From a checkpoint of a small transformer trained on Wikipedia: tied embeddings, 3229 steps.
Each number is 128 + 32 x the weight over its row's rms, rounded and kept within 0 to 255. Layers, rows and columns count from 0. The size above them is the row's rms in percent of the matrix's.

# layer 6 MLP down, 64x256, rms 0.2, rows 0-63, columns 224-255
size [ 91 102 103 105  99  95 101  93  91  83  92  96 110  97 100 112  92 108 110 111  96  99 103 109 102  96  97  93  98  84 102  93  93  91 115 101 121  94 101  93 113  86  97 102  88  81 104 103 102  98  95  94  93 103  96  96 101 100 103  90 118 142 101  94]
[[132 170  92 185 116 149 169  96 124 140 142 136 174 125  99 133 122 143 131 141 139 165 116 171 148 154 151 155 119 178 163 124]
 [175 142 121 130 142 170 126 173 118 128 119 120  97 186 195 116 121 112  27 134 141 132 127 156  77  89 153 136 140 207 166 234]
 [147 118 135  84 174 111 154 121 124 149 169 135  90 100 113 149 186 143  85 120 143 163 160 164 104 137 124 144 117 118 154 146]
 [115 162 143 135 170  37 114 135 116 109 119 115 133 115 130 109 135 114 213 112 107 173 131 101 161 146 123 131 104 118 111 136]
 [139  71 119 131  98 124 145  56 111 131  96 151 143  91 124 119 119 147 106 149 142  99  89 133 146  88 116 164 129  93 111 150]
 [141  95 124 134 113  72 166 160 139 151 113 124  95 104 121 120 182 121 167 132 149 154 126 157 142 115 165 146 132 148 160 115]
 [180 217 113 127 166 107 161 160  91 141 136 160 115 123 200 131 152 161 127 119 156 190 146 139 166  64 108 177 147 129 123 146]
 [128  64  55 141 137 131 115 136 139 181 133 118 120 130 151 149 119 149 113 156 168 198 135 127 150 125 138 150 153 166 147 156]
 [155 166  92 118  81  82 125 125 108 149 130 112  88 185 145 131 123  92 119  88 121  86 111 156  82 128 132 117 136  87 108 161]
 [144 140 110 220 131  68 133  87 116 155 148 160  98 163 150 158  89 197 152 132 141 219 141 116  98 136 168 147 140 114 129 169]
 [179 122 117 169 131  68 134 128 165 140 153 127 157 125  98 147 122 118 156 175 172 179 144 179 112 163 148 142 158 153 122 152]
 [198 179  81 112 149  66  86 142 102 108 143 134 203  62 122 122 102 121 114 119 125  38 154 121  60 137 108 116 150  95 105 177]
 [191 169 117 122 131 106 126 117 123 144 126 182 104 120 121 108  83  35  94 141 134 214 147 127 174 169  65 153 139 155 111  79]
 [142 202  92 169 128 144 135 121 106 100 115 102 132 132  96 153 116  88 133  95 101  94 126  88 182  68 143 120 129 114  91 154]
 [158 123 100 121 138 122 176 120 187 115 127 174 118 135 114 161  65 149  28 135 164 184 124 104 115 218 195 112 149 124 110  91]
 [161 140  88 152  91 112  73 137 184 131 130 138  78 146 141 152 149 119 104  40 113 101 139 133 103 164 117 123 173 165  89 147]
 [105 114 132 111  86 155 139 142 100 161 134 137 106 226 157 140 133 123 122 151 165 109 138 152 149  19 162 148 117 230 153 103]
 [135 117 164 137 127 104 143 146  73 120 157 137 150  70 124 126 121  86 193 183 179 125 150 145 168 100 134 147 160  76 120 111]
 [102 142 111 168 130 173 181 182 119 139 129 111 120 157 171 162 147  86 186 180 153 114 115 113 141 138 193 111 152 127 177 191]
 [ 92  97 116  99 109 163 166 183 136 143 125  94 202 153 114 153 141 144 104 146  99 170 104 138  60 171  98 100 129 166 179  42]
 [ 54 132 169  89 149 148  66 134  92  85 133 109  54 137  46 118 149 137 145 138 124 114 131 114 154 128 183 144 122 166 143 157]
 [105 163 109  97 175 106 159 130 132 145 148 146  88 193 109 147 179  88 155 136 157  61 162 155 167 127 152 145 146 100 154 111]
 [160  90 128 119 163  88 122 156 157 133 148 174 137 186 101 134 126 111 118 114 162  58 144 162  89 108  67 152 132 122 163 188]
 [133 152 120 140 130 121 116  72 138 114  96 142 122 110 135 140 128 107 110  89 106 175 100  99 187  92  96  98  84 146 108  39]
 [169 145 113  99 135 135 140 140 115 150 162 164 149  67 155 131 107 119  99 101 119 112 129 132 137 149 123 137 134  87 134 102]
 [129 106 167 100 166 142 104 115 126 138 140 170  95 118 155 146  64  65 147 142 156  72 123 165 147 137 100 148 143 127 150  81]
 [150 135 127 142 151 172 130 116 133 142 129 133  85  92 170 147  90 140  95 108 170 152 165 133 125 221 131 130 132 104 126  36]
 [133 116 105 199 114 129 127 108 153 112 121 166 128  83 125 100  95 176 128 134 144 136 155 121 160 157 130 124 122 192  91 113]
 [107 131 109  87 113 144  91  96 155 100 100 142 185 187 112 133 120  73 148 137 140 103 114 155 149 108 162 128  92 158 114 146]
 [158 166 126 122 152 121 157 135 130 127 145 197 178  80 159 135 112 129 168 152 143 160 162 159 167 152  95 165 143 131 130 163]
 [170 117  93 120 102 124 117 170 126 134 168 138 178 125  56 131 174 110 108 126 147 136 106 163  79  59 127  95 135 129 165 102]
 [172 164 107 121 142 146 128 133 129 138 130 114 156 162 140 166 170  63  89 112 126 104 114 127 161  68 106 146 124 156 145 137]
 [100 127 143 204 136 140 130 152 106  87 103 125 146 138 143 107 148 191 113 108 119 133 129 134 162 102 194 147 107 123 149 173]
 [124 138 115  78 116 150 162 141 165 128 126 151 110 145 204 129  97  96 168 168 195 162 148 135 106 207 156 162 152 105 123 139]
 [147  94 156  46 132  87 144  85  54 108 104 111 111  49 153 113 148 146 141  83 104 108  86 122  97 132  86 111 106 106 138  69]
 [ 63  78 179 138 142  81 135 147 128 117  95 132 151 156 102  99  99 137 139 131 142  87 144 134 133 177 113 137 129 138  98 132]
 [125 170 119 153  80 169 108 100 222  91 104 103 132 129 169 114 106 113 105  86 143 107  94 107  84 182 138 137 109 125 106 172]
 [137  87 106 172 130 164 123 120 173 132 112  99  69  97 100 199 157  41 198 109 155 153 123 128 100 144 101 142 115 177 151 121]
 [133  72 186  44 137 148 104 124 107 139 117 135  84 187 140 113  79 110 100 143 128 122 110 100 115 126 105 123 126 200 136 168]
 [136 178 168  73 124 136 112 133 142 132 136 111 144 186 122 102 150 167 167 132 104 100 136 106 106 169  76 139 127 113 142 131]
 [190 178 153 133 103 150 167 125  97 109 108 118 137 115 103  97 171  71 176 105 112 105 109  98 142 126 174  87 118  49 159 102]
 [149  63  86 138 119  66 118 150 140  96 141 143 151  94 109 101  76 144 154  76 127 132 153 138 166 124 113 129 115 177 128 124]
 [162 191  84 144 138 166 135 130 127  93 153 183 164 119 108 162 106 126 169 175 138 107 146 159  90  94 162 138 161 117  88 174]
 [ 87 163 166 113  97  98 154 133 139 103 115  94 170 153 149 124 106 173 238 120 107 126 115 134 179  89 157 132  97 139 135 189]
 [ 83 132 159  65 105 143  89 142 135  94 167 158 158 182 139 122 105 152 196 100 101 114 112 145 124  91  87 118 123 125 101 170]
 [136 128 114  97  93 117 141 135 127 135 104 122 117  70 116 137 106 166 174 116 136 149 118 136 171 132 161 149 101  69 130 123]
 [127 139 131 203 147 127 108 117 149 123 111 117 100 147  86 118 112 125 153 117 116 209 145 119 174 150  97 154 131  90  86 124]
 [121 176 173 134 134 167 172 115  78 123 125 109 168 200 133 115  94  96  98 109 125 144 152 145 163 107 192 149 114 148 154 112]
 [142 188 120 117 141 158 132 167 113 145 155 153 160 127 147 123 133  57 143 132 157 251 136 171 122 112 164 120 115 158 149 194]
 [139 146  86  99 119 173 196 124 134 148  96 155 133  83 151 114 169 134 149  95 105 169 113 112 168 141 175 143 104 121 147  46]
 [112 110 129 136 140  56 161 153  98 137 107 110 153  82 142 151 100  82  81 110 115  68 109 131 111 158 103 126 125  54 112 133]
 [143 105 101 110 197 192 136 119 171 118 111 140  99 152  91 113 107 156  79 145 121 202 133 135  71  86  94 130 130 144 112 166]
 [122 130 130 144  70  89 177 154 125 165 100 117 139 117 179 133 130 152 134 116 153 111 127 146  66 162 128 108 126 130 157 110]
 [124 143  71 114 115 182 144 129 127 142 138 123  97 141 115 124 153 104 120 135 121 172 149 153 106  86 181 169 155 161 165 219]
 [ 95 131 172 141 130 111 138 147 100 102  83 118 189 149 122  81 189 180 134 170 132  92 107 145 140 136 179  93  97  88 132 128]
 [ 56 187  51 170 130  99  89 111 217 120 125 123  73 103 121 135 159 109 192 125 155 168 139 131 106 212 136 128 143 148 137 117]
 [163 206 112 211 125 137  95 133  75  85 121 138 142 163 141 130 141 158 187 141  93 186 112 101 128 125 158 132 114 130 109 143]
 [156 127 156 166 158 105 106 146 104  92 137 136 157 156  88 143 114 109 107 106 139 121 139 140 152  72 143 118 113 168 160 119]
 [120  99  90 135 109 118 128 126 166 147  90 146 139 134  84 122 122 159 110  99 136  91  91 103 108  70 113 120 145 117 132  49]
 [ 98  53 153 100 190 105 106 139 130 108 106 148 110 113 130 115 168 149 124 126  95  91 162 103 137  36 138 141 121 108 121  93]
 [116 103 148 176 130 100  76 161 102 112 123 101 152 128 104 127 141 110  91 150 121 180  65 110 125 123 160 105 102 163 177 145]
 [151 107  85 123 182 137 128 121 154 143 158 171  96  88 144 139 132 160 120 125 159  95 148 121  57 123  66 166 176 130 127  79]
 [197  89 146 173 126  84 142 108 142 109 107 119 123  86 139 157 139 121  85 115 132  65 109 120  92 131 114 117 114 168 116 162]
 [127 162  97 105 142 107 139 140  94 101 113 123 149 146 100 105  96 194 145 123 126  81 115 143 142  90 121 113 116 133 110 163]]